config = dict(
    num_hidden_layers=15,
    hidden_size=1024,
    num_attention_heads=16,
    num_key_value_heads=16,
    head_dim=64,
    intermediate_size=4096,
    vocab_size=12000,
    hidden_act='tanh_gelu',
    norm='rmsnorm',
    norm_place='pre',
    norm_eps=1e-05,
    positions='learned',
    qk_norm=False,
    attn_scale=0.125,
    bias='all',
    tie_word_embeddings=False,
    parallel_block=False,
    init='normal',
    init_std_qkv=0.0161,
    init_std_o=0.00294,
    init_std_up=0.0161,
    init_std_down=0.00294,
    optimizer='muon',
    learning_rate=0.00767,
    lr_mult_o=2.0,
    lr_mult_down=1.5,
    beta1=0.9,
    lr_head=0.00394,
    max_grad_norm=1.0,
    warmup_steps=200,
    schedule='wsd',
    decay_fraction=1.0,
    decay_shape='linear',
    final_lr_fraction=0.05,
    batch_tokens=[32768, 65536, 98304],
    max_seq_len=2048,
    doc_mask=True,
    train_tokens=746000000,
    max_steps=11866,
    dataset='wikipedia_en',
)
Each number is 128 + 24 x the weight over the matrix's rms, rounded and kept within 0 to 255. Layers, rows and columns count from 0. Numbers have three digits each.

# layer 11 MLP down (transposed), 4096x1024, rms 0.0563, rows 1598-1704, columns 448-511
109119135134126127084138131155160117152115101125150123126116094141182129120104136142121101174140111128123135122124125128122093149132153122097124153107114120118160140142118139128133151158157155
147159171123115113124110146118130130151120116139139127117137107157144105156150147137123125092137111136121138129153130162129110126163167124128090112113115113118125114109137107084165135105141124
148114126124125128114139121114126151113145111139138124119116113080150143132157144121146101160141104139135173113097100126141161134166125134150135146097114109101104128139183093109138117161138129
124131165195155078143141105133122178163128108135102139139110111106094134155134168085135099193113136162145156097139114105119090120114086144105126064111122147147098122133106135148142143161096106
127160131145150131132147151157092127122124124106142146155166129152147137151110129122150110106127102147130146113122111133120123117124117139116126159134127116160134100144137125130129115129140144
131108102090139115133144145087121123108136104159131110131120132108104146162105150136135107144128131126096100123145109101154149155102165133129138076081139117110108128159093106108154107101139125
109148081090117139158169129167175132188144127163165131129123100170141105128175163134121121124124140146147131143098148130169091099102160211109127164162153156164079127117106191188148165112089124
115140187112100098107104154126131141190119158110093123112127111102124133089132056151141104107092116104098123110116138084158131110169156105116140119133111170145115143160118129093124112143092102
145150149203094090129132140139121123137152134116153141079128117129124169151135128119127114118112073080126111123138130148129112128122143083124122114096112121080095098146114147132170082143137116
087167130146145114112128139114156133160111135185162138157125089132168120161066122154147105148099155101154169094071122099124078097135120151124138128152209178113143085079132199120120162131129063
174109154159147151135079108147088076208123141123132132131105162174158136127144148110121094137140104122176139079139156154097108112132120155135088170137112158072130145134131129097095126085093162
070082116149108158131075130165139096121126112159080114112159155135174123156189102116129116158181170159164163179130116132152098067142125127096140168166137095131172104106110163079173118115170124
118127114169155119144166121099133147079152117095178169137136123107112083057132160081149130100068100127114194116125145162130102118103124157119122138123107144127100139148139138126098101113085139
112116159127121150098115145134139131133123116112114123113157129112143113111125144143118162112123144131148113137128124142141124135109130091104143112130117102118125175122131135164109124133121137
126137147119098112141129114118125114127134117142137126132161070110119111103141171163137159120152151117157134149142112149112152128121099130124147129121096112144118106103099105173134134093129110
091139087103118125143130128129157130143160120126140142147108133139125142109163098158121107130120103170122102085155153139131143122129124101153129143163140169137105125145122154143111139107120098
097085132124127124135095135119168118107076132115114141107099121126155140161144089143100106129113106130102136108131152125115141112091147129137123168129111145100108151145105103146122107116125123
135120102125102148101116116156165130118137127139124137123111126099119109127120146122137108149136108136123126133132107092100128152135135132136147143122110123135116132133150147123121140145120130
152103165122139163144075135099108143150194085165126127161105107139128140158139140122170113138101130149191148117131141141111101106101107092160164094159157123117107118136122135151137143174084100
101114126145117133143127150126142092120147136156129110150157090107119147126120125169125099089156140137117128105149136108145099130147093113126117097104137100108118108109095111133122152130149136
143147081126124140177143131092153122110148134094117098135127127145161081111118106138150110126128109121116111153075123115162121122075126138139142175140131105136137115153137095136119146132165214
130154084109116163143106166147099095127109124085115146128122138155136112105130106145138096132116131150118143136102109147138126110122119133186107131148137118135157113148174185112117099153111150
153135133140130161136121148179126155141189157152177136081128089185162164100156142119117135141129117110190109142095182162156156092087126115097116125154110127110118110153123161145101115054119086
101104137134122125106130129144170154143122116146083128095133142151066159134112143100130131132115165132157162174133116119128103110147121124077139097155080141168114099114148141127155125121144107
135138107139137127133121099127133132117121125150137094124104124127124153129133144109115129119140118135148106141126123124129144119138076171100145115116134109121156145115139132113125127116135128
129093131116110139109128151162126120159131146096131120112131115128132108149104148090119098111086134129162141138129136169113106131109093127126147150132119121124107131126119115127110090085129130
121157139159108121129103088122130127158137166181156104130117127141143119143095113129084123140140115085133145149150161119158141140111143114116108141139085161173142101090144126156136073142134153
108139137131118142139068110107090146086080195125157135143118153142137109157132128139141194119179117145139136153104100113109086081104115098099101083122086112139142107143071097132136116167118110
107142125195139163146118065144158111123143066126139169154152167126095138079159091156135134134176124157113113165158118110102110127126133124141102120139164103173116113129084113125153148129083130
116143137142153127142097120117100139134116126142131130117131134109108118142123115138128109117167119128153150113141096133126117120134137129137117131114115140126137152120101141117118124134156109
141123087093118136189102133138142074130078080063128140155132188151134153138160150103126122136144132117119143148135125126123114080087124145149140113110127183116124163120142126143115144145115167
137148113116122117133127144122114120127133138127108115124139116123146118122103121106157119135121131122163148160123105149128101101088128143109088125121097110161130108149115123096143076118125141
140115157143132178129122160112072128104134092122170146158103119141080082138157127136149131104136152108116158149150068155107124153116129140087108114115135120139137152162159125151117132138127070
112140117152113121164142155080127139130113108137167122165144128159176181148130101181124103084125151145101147152123106133144126137151120112123139151164139132094151110098104113123144137121119117
134163105109126076108078151147125148107109122176162079122147152157086111160134146151116135108100126129160112133132107099150142129147151137114168115160121145125115109160133114150139125135125123
165143113133145170113137114110125125086115103143108081130109107137089126096108140116170104122130128157129152134124131112122101135126122131120136106101095177126122161131142157130141148127112167
133113116116127152094134126131155110141140132133132109122093088136134111135125109144139102141153144141129143154116137090116135095130134148110132121115149141107140115100152130133160089150166139
158112121074137093099086076117150097124171077168101116128150082166121127165103162152104155123089135142120162098075150103115123158126079138120175073124119129127138110162128148159110080143111076
141160132126147120150123126108168162086144149062113109101133179124163148154122153127161152143122133180123157083118138147128100150140136074114076139112129160086112198122122123137188118083112141
132108136107163125106132117134149156130091102141120151140137176145138145133131170113117085153145138162074150125095146124104093118160152162133154079087137129128125097127102129155138144142093095
148065104098131130118111116112122171129137120098123138160093114121118065088152084106113154095071103166149184120124124151113128109092120108174086112114155100093146127121128148099111116121116126
116134136174151124080115171107126127155138107121098143110116162185164178173137098082132134125105145123145115140137132117131141131129168142124129148153124122113114160112203139084147113162112164
172157076076140095091134142165116136144107148128127092118120112141165129138162107108168142165183087092068138124103120111120176170148132130114162065147119107138119122123149083123140115118085119
114126138147130120103159155092117094139092135150119152114104146137141112146107129113119125139086139137137129140115146122142111122110157131140136131114113089147112142138106135099102103127138102
097132138126109160124092121132149081114127120133128101118143123125118126127104119105112129115121127122146165135158121118120131158132132108084100126116122129110117132120113108128129121115111110
159161136155115140088089130134130107134148098102131114132132130133122176106123129144130143119110150159107122121127125126156132122136152115128125113114128125113126121133105138106115140103110096
125141113088117147145137115099107118130121146108133086157164129119140152139121121133108149138141127124141106121153098105105138139095102089165128126131138107142123118114103099140110099141118107
125147176126111121149139157130118155124099141105115149147159110153115111128104136137113126110125152130136151130111099113100120134088123090153128132140101110147164168141139140119121118130122140
125137112123156126129124143122124149127166165145134099137113138141114154117153148066130109154186133119083128118133140130127133129136113176162111114124133143134145119113117113104108146143081146
116082144106093131150143133148102134195125094137151094131103122122123090138164161148128099120089093117118142133131096145103136127118100117115151106136132153147159072128097121101157095098110127
120125089065085095137137098108127173094128129112151096121143134099100099143179140140128151149104100159087106136113132121109164119123101169109106172122177135133127096107143122132129101088128131
130108146142106145131142148109148160133148142131136130139108121100132129116141154120124159108140137108131111104124118124153130133152137143137126119126159098116103146140124146117176150107140122
139104108165108138135122101129122086152159128133127147115162128090183131171132081118138091097136108132154106130152082136182094146136127123171074151128161179160136105165165126095134117121118154
137149090142129139108129144115103150123120119146144136117114111105145112127132149121126118123153098116125130145139124095149129113118132134137107125131147120147130136120110129134168133143130135
103096098137151162108109121159085133124106151091122107129114131150153129149162120113126080128145154138114113105065137124093101127158125129157126137124137109146128116139132142109108125109134120
104151110124129140126138137129157116139082117149038147138176107095131115111130091183153167148159081105110117124149110129066153171194091098127133129155128084085128107126191120117121139054136121
124094102112104098115168145137136117095116121113132115134108090181139109117150143111082120152109118164122150131112145116114123095154149117126123137105085160137113140114133117161106151145105113
118135124106126163151139126118107111106136125137116133118130147105148144123099154135151138143141146135114127105117108170111127130123132158099146121100119130108156134110135161141145110118138118
131152185134119161123122126123134127149112173117135146126124108156152097143129123152118128159127107090123135101112123106122116121114125139110136145078157118108139128134127112110132108129138147
146106129144104117127110161119112128123143087165122162126136124112110076115139119138103143129155139145130121075129140109115122125149110141130119108127136107130134085130149137108126136118092132
191150136167122161109154115096141130163126090110116163051092137122110134114142155140170118149139131114073075152165129144113135110142151114095129105124134096115147132115121098124070157086105111
119144129164117127159132130144112132119133116112152136120125134150111133109127122109110124157119132114140135146103132119149075128122115116122156143116113112123146138106127127126165114142116128
143108151139105130141131105111104138114158160109153117102151125093111134096152121126138140144108127130112126147123098117112136156109144155135098107153105097149133149122142126117126101114115117
127142158117138150096097102102119115128140116142134167190140121115114122166165079127147145105120120134180118128164161100091123142117115116128126111114138106149139079112106129133146101151151140
133147120124114131179167103107145100132122092102127129102163110127123119165122105162095146131086157142103118156083131074158125134134142118147117090106127139151156115108139097171139157143122138
090148164148084119116134151137178107143107149126145135090128113132113157141136144119108167145139177114119159142101128120098098096111121145128103141110142136118071139073155110102098130150112142
154136145149141126173152178104093141125096138089146144126143138150107132094120069111103107156137152104123131108132095115169120103106091092144151136127119117122132117108126138186139078121129130
170112090160124106155115138108125101116153140134142143094099131105146116099152196086130091121119156098141134166168167163163125121137149107130155101142161153107102117148102121145153128114149188
129121127145116115102120175157094149080157160118111119101156153100157133129169167120092146111121165113119187131079166117158166146114154120130138089144101193151104143103118147141156063060157152
117121154134105089083116133129141126138154172145145152147103154092127141092126109132107146130136112133111100165148177103131105113134115117136119142152138131144110105167133163168090138142125109
166125145120113149113112135154181108136148137126151120126137146121129123111113123116116130115106103124153123139107146120116096152172127138126109164136155136113091125127113124116125153135117091
133123085166081130130134121158121144130141112143146126129151145156107140129117121170109134147119120111126144147123150163142120139118163120118150105127083139111151155103130107131130094120123100
144142122147166160158081150116124110133163149114129121130132133136111101165111115124141145136116138127124123116149121125127122114108087117129141137112123111104134139099116143121104116119112145
111108142139163111165139118147152132082109123112132166142143146150109156146099113134141089124126153146136144147104115112130110148130068118092110114100145152099147115126138096157169114128108129
103102142080172165100117164095121133151154083151152116094158087145097128127133133122118131133134099128146126117101116089106097144141112111122127109116159142109165124181148091154144140114155173
153103129111106124099142131141110151134139129154118124126082171151131104104143126166134098135159119137165144137154151140148096132119146096109102116132098140122114132138153156143124127097111141
108115089179157109130109134168122113109138099130171148127127105150148081107092153107132150139128087120171108188088088134109144126118135106113131143155146149141144131130137147135165135102119113
101099102193134148141124104100144142160122149116129150134137127131125102116109141117137125131099099105119083106124116120119139127099155123144108145149143132085114134132091138159125122115123118
148150116111108083081144118115089162129101150151125084122138109112145122143134143124106137107117137167126115155138164107103106176092140161158123103146145132122123129115131143103120100102121147
144084132131137131117112175141128125123125167109152184183109099135143120186108140133150136123068112104090123179133126137107118145118129146097114094115102194128132088086128120084172063092175157
094153122079129164168167108143178107145107131129145133126121146145105147156127104111170104155149134145176103129127126125110135162173116117124131123126137116110155097153096123107111109134113143
120155140128163140136110148119175142154148122157177161124150140125081195174116149080137132104115093115115137102173145127134129121123180133157175127077121103139126131150124127121103163132142090
147143089127110149130145144121088108131112177125094136152140148153144073087111093104157160122116094116131120168138147128138122125143139099118138168155127108121096134127131088109124161159157133
122135140091127137126128100147142166148095085109133118145153148151132119150123114141161137151131148153104136119122106133127150142094152115144136125140156141138109139139149136080123112116158092
068129095115139080174125110111138109127135152121157110162113107092130164112098124131140121110136109106107127165119156110158142157109139129150139148107126150131090127138139128114142149113123141
114154137148122150122144131126099125120112141138170149146109135117139147163110120141144127134124122190149104149158128139126080148128136136149148130139149118168126127171134118168127158127113130
113100127176129137078126098144113111136100125108095125124132088155135150138121139134122107110123192164152121136124087151113140104119105164113154133143110083145118132159099115130123133111118138
144133152149123142164122103142111113123146129127124119118145162101111148092115111121103127164123093130141147115111102154107162153154156129149089094129108114123126121127158127118129127124124124
108142094143145106123146149130122153116132085149167148105160129151083183125150157109130129138094093170074111105166161138108143130126062122156128112079117175090125139118160095105086124139135098
136118093071119131105105086157087134119140112136132095157135120116089118161067118159136125113119133132148121152126106116130128147117126132105130078138137129102123098101116131148127124133119117
168178131144177115138132148131113123097112130121143113125113088149154085118140116136131114108135117117126150133144114093136152096147082109114104084103133147119102158103085121145112187166088156
126119133121125132144125113143126097097183177131168123156116168130147147099096132144134145186185160114128117139144115108137088156097131133145099120136145155152122117173126103097091124123171152
158144143148146162152106127157125123132153155148111168099174106077140129125098112108148116123150107095144116140131159164128171134097095164128106168116153132135123097113102167128127165174116128
112109130120111114148161092138117101117105101142154112146097128153110155109129126160108095119129105116130114142109163120179105151192137098152093098151125104135100157162164164133132122119153132
172147141109148120109148147117117198160131165163119124148140181169100166139134144101132106148135101150129153121121141103100109119152142133125129123138135169136087117087153130104093155158112124
123136099112134065124120101169104130154168143152125138124100117099146151094100113154125129152138133125126135121128155088135176106140123142140163124113111126103098122108138151101091151105117103
140151133163119116092138080116136089118117133175104144165175120090105115143153125137112129127155132115123113118111125113150137123127112137187130109108132109122136125132102145174161147125149126
154142135145135134104134121132111137131124119108139115148100119079140123090150108086114163143155123099125116139155075129138107154090121129115115105124117146142114129112169138133090171094189127
125120135144132123182128107116062128123162134116142102159117129138086119136126154125128115143128166123120198105143130139116066104170118095146117146084124120130144097136077131137119104072099118
129131129108076119142159122140124126131130113133069081127125120107132144140072158105105095128161170142140135136117110147127111140125121143172158111107134120156086085080152160139130171129144126
127116188138120127172123130140135110122110114146089112188115142133105100122122107143154127134117152136123152114132174113132095105121121084069104119130147108078103135117114124093125126135166140
141160117158134116137156120187097139133088142108185146075124104127113135095121127129124173153148164134133146113125138156117110134155126078111123116114082135108117085167111146159055107102131127
092144158139078123122107145150134107089129117170135103153130080121109138114142115088190133115175121126116130134149159126089148151169118100086172084096098097126099130105118135113109097132141116
118080143152112154144130186138127131147125156124124113135110112125125125098142070121143151163130147158111131135156138126137154101147070156143084125132138068137116119110112119142137162134115106
136152112115129082154121159150163104130080183096163155103126139117150085126142104141124144124112119116131126143143115170129109174151130117086136092107045097138097177120114134130133147115130157
096120134137184135108158124132124132112139127115141117098160151148136107077146156109165159122115122115138172165099082164099168165146174176142084137117089143170096193081130112122175129159146158
112155144082164134161127151114153123111078139154101125140179180113090152171110155111084119118174136180126121149127109130089126100058083166104143120134136091156143169122115117165138114165141121
# layer 11 MLP up, 4096x1024, rms 0.0692, rows 1599-1705, columns 448-511
129090112138109094138121126136157110125117137120118137105120145123149154107122128124137136141119112121112124107132128107098126115134116147139139105109125133152102143161133124154130142114133113
096158132121122107124163129107152130122149132129076135112155093113145100143125133100139151138122141122129169133095150126155093145130137140146156132103125158155127119153077132131147138160134124
123144144171129107085154094113145142142097168112109120110124128127156092082121101137101132152128165108161101104144153172099123127142094110159190103132142123158124146091111109117108138123106118
143116132098134159104125152154117127127112165100129128115155144153105120135124144156099134121125105147145122153130135107103109148122113143159147150135122119144156139128103132142097121115122137
130112169162117133111146092160116125075134131098097138138134099103126092125084112170156137115120109172145130122106107149107123155149117136145094131115119091128124124134094127116150147125162122
116143109168107134142087142108152139145149174088090136090133084149080128078094147098138149133135134109151089141138129152103105097111133092118115103117113111140144095100114163144106127123136088
120125125149096107112158124141108109099138133127150104140121130093133124128148155144119107132129095164153125116063145136115115143130141105123112127172098143090160116135139145108091143096146155
106149140107127117097129152182166124112109134122142112107163107117138133110137175143124144144121147156125127106137137110130159114135143133138139135121134148117126127107138095105114119146167147
118159157181097126143132098094145092095103083132125130122161166122150089127107151155123097119147125142130160127042105175159125122118154133172080164137137089122160093138143116138160194130119115
070061150123128148075136111180104138111130155098148147103096111137101065085140154148104152112095134133108112117128192093112136084119087198102107081122172179132141142108166157099222180143099070
153193102120131106150137133082149145119161108117069069072143121086170139093077109144120148109109097129169168105112160137136113162090123073112103093196163213114146117152168111127154120128156113
141163133093141128085109112110179137125110173135128184115117130105123076143121126136142129099184088146156045113173148138159169102082120126160136127138120112111138089132139146185106179098148091
137098128106136119130125132118140118135126149146125134098092117100150085128097126124149140147113131128121151104131131132147116149146117131130106132134118145148121092115128112102146120140121121
137136145127143140149148131096145122106104108129116118192094154154146165127123102149121137119149176118108154137129164142107109126127104130130111144120149136154140125113162141145149118127104140
109144155171094131124107104113112138077129161141114159151130177127101086135136109118135108121111146116141118158119172127121141099136143152163096109136130115107111146109130112135095116174129160
111144107113115159109155128115125072121109178139139125132124125143100132120105139142117132151112163117123139164166085129123114124150092124163151111127126141115154117128131143132171130109130176
132150136160148119164159153132153110173115131130134141138115110130157109135110131108123108106130128130105128136100106145076125135163113144108132111124147141130135135111153148117185106115126131
125151119144128088136132140123130148130155098129135150143105115105161112132111140140095112146122095100119143133084158122132150110148152139142126132160098148113090132106103088079133127118126127
138134127110168133156169112100151145113165134124112115100105115146101185126141126099103131155128108122138140114120143130140141130124154141090157122145058159153128143124112109153146115139095146
119117148161116110137129114177119069145142142160115120117113105201145135095159121093101122127096134167094150116151112136117098115161132133151147116169138112121163125118102138103124116121121151
126155152096131174142107127121128114114132137153128143144136124113131150102140128136103102139116144156076124136113198135169147133150076144144132138149118153133154146118155129131144155079139090
131122134125156154156134109111174141109161118125126124164132147115101079108202172119122124123125131119162116096149167115114141121103145118143106154130175165094160102129180149123155139137191108
171081108166140124153104119174141083119118171089162139133146145226146106157145171076151114110095154085113091120115138151091147142135122125067131154116148099124090125113133174138121128093139142
103114114115128128130138148130118118140126125124128104140137124129142103106145099124101114140142115117127127144152143130124103141135162121160112136111120130129105131140111159138147103103137129
127132110130120106151142113120112096126120148155125123102139117094109136119155121134133166135105148138145094108113138087152130128165141104133138145097125110139149110120167155142138117136116089
113133114153135125136157112136125118112124120118134109093138102080166144127122160135119134148109129148118126129139117116118108083128184124115130097134142145118120147101085143120134129125161106
147118096122086120150140133128136144158178100136113143113092148125175155097121162107118091148102143112102110074163150134101138133110170132181159169143152107124130152169142183126093163089128157
142133091127098114116141135081121081124145168129137085151095094055128114103156173115128128146080127127123148110133163148139146124120094143125115147147096110122129102088126137108105105120109128
138135132107124127150140134138141121130131137116144134109110129160143140127148131136139158118086128129131153140145142150131132141150097141122116125110121152141118106123120136121140143095115112
104192147099148185121162171094126135093134123115124097128103138112188104110138127184129135146105139155119117125133110104099119145135123180119124092155128172119136103110121130132183134117131148
126120150154119157147161147150131142107140138107138156122134085140135145134138153150091152149140119150141142135148146124097126132141080126147099128106134125123138121163101107157116142136100091
144139158125145153103163107114099126155135095151105137125148107145121159134134163132128098158109138085095137121072158123158127100146095111122135100137167113163146124097129176105182141162120122
128147118155139134093115119103148116140105108151088181100120135108103117138100139139109124112143117109118131114095137132150117148188107093145097163158133173133107130135092131129133144116131153
124157157192160141138158109089145099158156112146120158133116143153166127115133053104120121111120113137093155151131166146141129164107131118156146164130113152156126134128109134133140104152145163
103114136130135130113114124151132111156093097143125139097153148120146137115122138152135149153154139115135107136141132100117117155146123133115100096163085110140121138146115116146120093132085164
116131165156120115147133094125154161127128126138131149131116115145106113168154131118124116128136118146090128147147111152146132117100120122110165117121163129132136142143104153130116099161092149
115098116161122121152165184179145124141146164131139127130130088105128110119096090111144131127117166105144107130138153118156135134131126109106090127106161111076135105125102142081143199111110116
082076062115131109121112126109130098123139128158135119188134130121151135102094108089096149144149157135132133146138163137109128121143163166113165103093106103143091144125090165125064151162099169
115138127130143123091133126156141125127116148119091122123129131115152147129147141125089117127118136129155110135105095148135121129139087116113145147114141116122107107125132152113112120148161143
098183143155135127128112150131156135158097126173193104147132128111108109085120063146139096181143101108160182141121080158176109153130105101129083140084128106148123126138128165107140141089161122
159153109146133135102132126110115125104114102114126095106117133180156185050131119126136138110132036167143151133141099118126099180122108088112107161140117086103146100135186131133154138133152120
117146181165119110121120104142083078121166090132117140150160134139131111135104131154129128113130132188132129088116134143113161089144101127174138128107141116100123134093169141107185144160114130
134147130146137144097111123150144157125132128121114134118106095142119144115141114100173123145096154145124120172114100134106102161113138113129115127148088103149131145107141154135142138142139133
141123124117138084134128126126099122145150157136119112132104145092133119109141121124106137142116150139127104138124135101116144084134110124129151155151135131133086122156149147136129124132147159
091117131113173143154122123152096150155148136098141129156144129120175115101164155115162148133152114139151082088109130126154137134121137144098096154146145110127119107110123141140154076125127143
138132102164108141143097100147119159110116110136136163104115109128124120113123107119169130154149135127116171164130099154145127127116103148099119122125120143119119143155161140144106163114120152
152099085146115084088125132162140092119133146129133114112126130133157143113139142137126164155123090145147136104083161119117139164175140128141165136114135129131122134081142135133147110115083117
138124130136123083132132129094122144111135084128109112103130095102122105149179166125123139103130116133135164122183114145146161107148118095109159123101149106121162162081130134115121126124093158
112125147122107093137146155141113132150121105148139097135124150132118117117140115107122079107173088172128142115163126120126144142156108127125115132118150130130134171167140123114149108120159147
158137133134115137118125126154097138149152164154115178144109159161126111118108128102143091162095177074125149077143118109123153160148193133165099134156111080077136158152084149123115160132168127
085091117126129102138113110138113151103145122123116130146143144122110128117128143094159137098162106126117129124115152137128100145142126167126120144121111101139122096113119106169140120105143172
083122125145120113156148184091176097103082120100097064133199160069148154114136062126172116093181156144156188113070174156160166107092049120163080196168136111130189102071165144126124159161139123
101123137113094109126125118133153110105105129129150136120104143138143127107137136135134138131120133131119135128126128124140134118091122118120128129175119147096113113134119137130148123128127131
188149115098099185151162108093150111136157096109139100100144173140111166136122134094116110171125115119127147161167168088139120135132092155139136146101112136101156136122089126107162125146111167
140122154161100190172168159144104159103144105140134164077070120110111129148162142132174105088099155143110163136094181157074149102130102108131141125123115101100124176119193143094149127207145106
130132194120097150117079097153096129136114128145169096145132121123108135142127141187134153135114135072133109076149164145154131114133155110108123100144117146107131128143125125101123126158133118
121114126127111125145145119132123120140131099115129124123109126137155138122123120104117128135136112091147127151146151119119120148123154125127152095126119124177109106143102109099118122136121131
109121121117138085151156166138127139120153109116105114141106152121139154111104105097117117110128118113163103129134141105103128098171143152112149146160103133141140146130117099135111162124158119
131101115132132110139121106109163146129149155152129147105098100102116123125122160147151131116107126099142128103108140147131104172090133128128126109141102160114114107116113128145107101129141109
136158158090108159123127166125096101142128104113131164134157091149144106148117108139102118101127180154169140111134166087135129092166153191152123133116153162141126069162141180142142094095144122
147106130133127110132140124125122105124157157136126103137111092126128101130138128115135127105096112129084130117134146102144139131123131124158127124136134178151107123124118128132115115124132123
111135108149115116088143140092136133123153145127124124175151136126109112104123090143128120139136131125159101139137145096134140133125114172151126102129141123113157145145126117167136108121133138
119133163147134107115132153153127087098119121111088103096107111111123131146119192107085120131147101153096096130138124130160138125153146114141108139108137151142114135159057111119140110111142098
113186113127115154089100121117116155077129125133135132098135216153124163115146133101119150129181134186135117155094127104119098167112136148138143115130109152129135090120114134136179111132086128
149170114129101154131134121110123086107155116117082157115112115135145163158164114123127133106120158154134126108131099152129142124097060103159146149094100170145139135147124100114124118106103146
152139110094129168091143169166120158128166128127101068101182149135111159159157140152160137146127130123188162122159110111166152118152126120142111118127153106171152140176152118101108091171164163
130128136124132135116173166106133126138134135112103106130128069123077140155121093129085128091118156144116115126152138117147153123153162111168132120118126133131086123127104161092111149096106138
159085156137162142123113181139112135083088119163121169123088102156159127064136130142053146123148157115163099115115133131093111136154102151144179141187150167081105148156141211133138102154111112
169176072122102127083109115136104080144170125128094092155120107142146143061151088157135139152087130141117204098157082153104123115145129126135120129147136114142151120129117133153135099117048133
157116122118108162109099112166123165128120109134153150134184111102099112150106116117134092099182116136134135144114101145140147091113157121182175118085159071130159129109138109142100131121134122
121104061107128144111129151130119125161106144132152112114184126117121129153120130135093088141124075079162140141131118101116102125079104151109172139137109104101101128108142136145087128064094140
122153136183126125120129134121136071120112130125131105125140130143098110150123156095129103120175133173135169123090167106110130123157125123131115103128129154133120116153131085135114159121093137
127209123126115106086114127110092140119147104087116122116162158080084102102110129143161140157144130107134128163106099174141132080145104152105122156110117134166116122143165083126120111132108156
093129147152132149138101132139142097151101096113129196169148111127141134120136127129129159104131101154113142105123098140117095114108145144131078110097140116141121092139160130101178113166164119
151105141112145109130137164117129141109147108146138133132139083114154116119145176088126106097130117140071137154126151141126162148115117124165136122147156132135067131123159058109138152119124111
124174149123179130162116108108145074140090136112135144138136155136134142145142131110145075120127139081142114114160156143137121122151097124147149097113093097112158118113176105197149132103144145
101146127084129105158134127099152066134126168143096119125089129100152122109134127139193103112161132115131138149113153111124108109153101149151171124087088134171162119074174172101155148125135091
095124133153126147155149122159157153129110158129156113132154117117140154121152104141137183083158113101148129134147108096125112114116125116127146152118095158133129118164153150115057172152113110
141140055136088097129097148140126116117122109152193113076126147124124091174149193092150122123133130104165155159143136125123146142109099107130126152145147091081119113118184119166154117119112136
172154146187132107132149091116071083141165147140099137180109099103144154104145101113119106123147157134138127105141166091126103128123122152150092157141174130152091145121118112119113116084164160
113105075157138124101136125121120145157084085084140118148091135184137140153121141126147136110123155123144119138152097122083111125115106128095168173113110152151103139113146161089165111165134135
110104140164145119141127151135117134102147108150135120099145150147147129150167123107097085113116133150147138123106125127153136142130121115115142109109144149130123121125141146108074102139149125
168137102117121094131151188131099123118160129087150124114105101126162126116119133137137146115145136139117157095177153140107120119151098115108141139140088122123151100087096087126147101178139163
130149132136105116103183124157115123116157116108118118109101104158147143148146082122124170118142149145120105141138133130105106127130119127151146145116140132114126106154124152097087155112114134
130123134136111106134154117181088160128146143129112142108136127161160151114119126130121129138126105115118122103146114146087139130105115145130138133113123107132101147123090113156166104130144110
170143140126102129133167112128118134108161147153116113153143137114117142125140121139121134150140146110118109113115122105130114115139116115111159138125139179129093093074132132133144100115151102
111104139152136110097140150127101148107145104131103085104116097136125088146167126105166172133143116147116148106120153134124130135133159136092144131103122151151119125161105109117160152136129111
166157123120114175133139140130086151115123106123054158122084151138112071130128131147183143123128100093128111136102156087090147145109180092098146106134143121150098171092150070085146143137102147
142163168155153094169094132175137122100138112141135125116112118096089096138147135159144114087113116110146142115138109162141124132142173141169135115116142144088116121154193127098129107086096128
159135144088113180089195115162145133121106141128113139127110115083126159149139100145159171163139131116175119145109117138159155163114120120146118149148065113147136160148141086144166107140125119
130119135105080135070104114068131113133147146138100129098091145148101103177133142106134168115136100107149103109143139109106114134081146077184138114108136142092124163154143123110122153076138113
149119121085139126136141156159179178084092094106112110148075161103120132131162150114155082122141137129087155119140145126099102128080126132112099113147096192096132110120146197133142144080171137
112137115136121149116119143114148141147143140152157157130116130093188133124143107120133096119127132130136140128130136143131096131123105141105110109105151154125141140130134091130112125128142174
112116114125128113154137098126188123099136124097119140108147159128161187156152129061124142124136148109163158154140130142072074152130081101139145144135105086133145104183103097068154120106130158
109108130126137142125179119181118092106117115152153159116139104169096124133109144144190079130128111130076144172126166141120118118149083087192186078108141158106131117092136114136133166148177135
090143130164122108147137132136154130106163142108120167155145153146137141114145152112180163167112165145163097088082174154139148132118137126085137134120114113181106109129127135152153139107142114
132135137122129124116140193151163172119087123115113142116157138134106096139124125172141125082139136129107147128131169139127115106124131141102147152129118150124130140112109127106143135152086146
172148100143137180143145114150125096127132085099089077122167098148096125097140128148109085096094143163142083133132125096142125120120167143075103125076127160145123141098101160132097140149145201
107114141110106104169099122128152115111118111107111131136122119130109164139152090207128128116069145081102112134114165146121147167128109108117142157106106073104146117199115109103106118096150149
081160111118116134065107189133111129166088157074144093112104112184132100119110127137110113075090111115124123090126106142106100155112152154156128168126148093151134168137132118159135103140097109
140092136164122127143126134093116174097125113172129118157100107131126105106164190135101110115180129119177121154168128126130131138105099102138120134129143172109123100161156100144056138128134127
132131122150102066130122103100149166170158138141168167115139111130108118138079137104108136111146115095143146062137112128142145136106160153104145085166124149161120123096155122149102168123092154
149166102109145127141162086069147109140129122170139141139173128124128123155118095130116126129116126114150133107104111112133110145132152136084185107138109127162093114143146124134134100096099160
117135142122102116136132116119129170103115098136113126130111117146130138140123123141164125139139152124128131119099125108120116115090148143152128134135154135148162124089163121132123111159132108
118136146150118194110066097089097117136146155100127130132117127098109098116166091109123153145132154119132090111112108091134108180121161124100128102149076116110155104194149115100124126134082101
095138127094108153085123178118134140127134143137133192117173155125158123110087134100141098133130122083096123127119122114132216133097147180147098096143113124158187099141130108132157151107128165
130144118090112099144154090143130111140143131118125135131142130130146127127172158108095123149139131175138136110139108112127129125114085145150139138123113099154137088103085134142143142108147124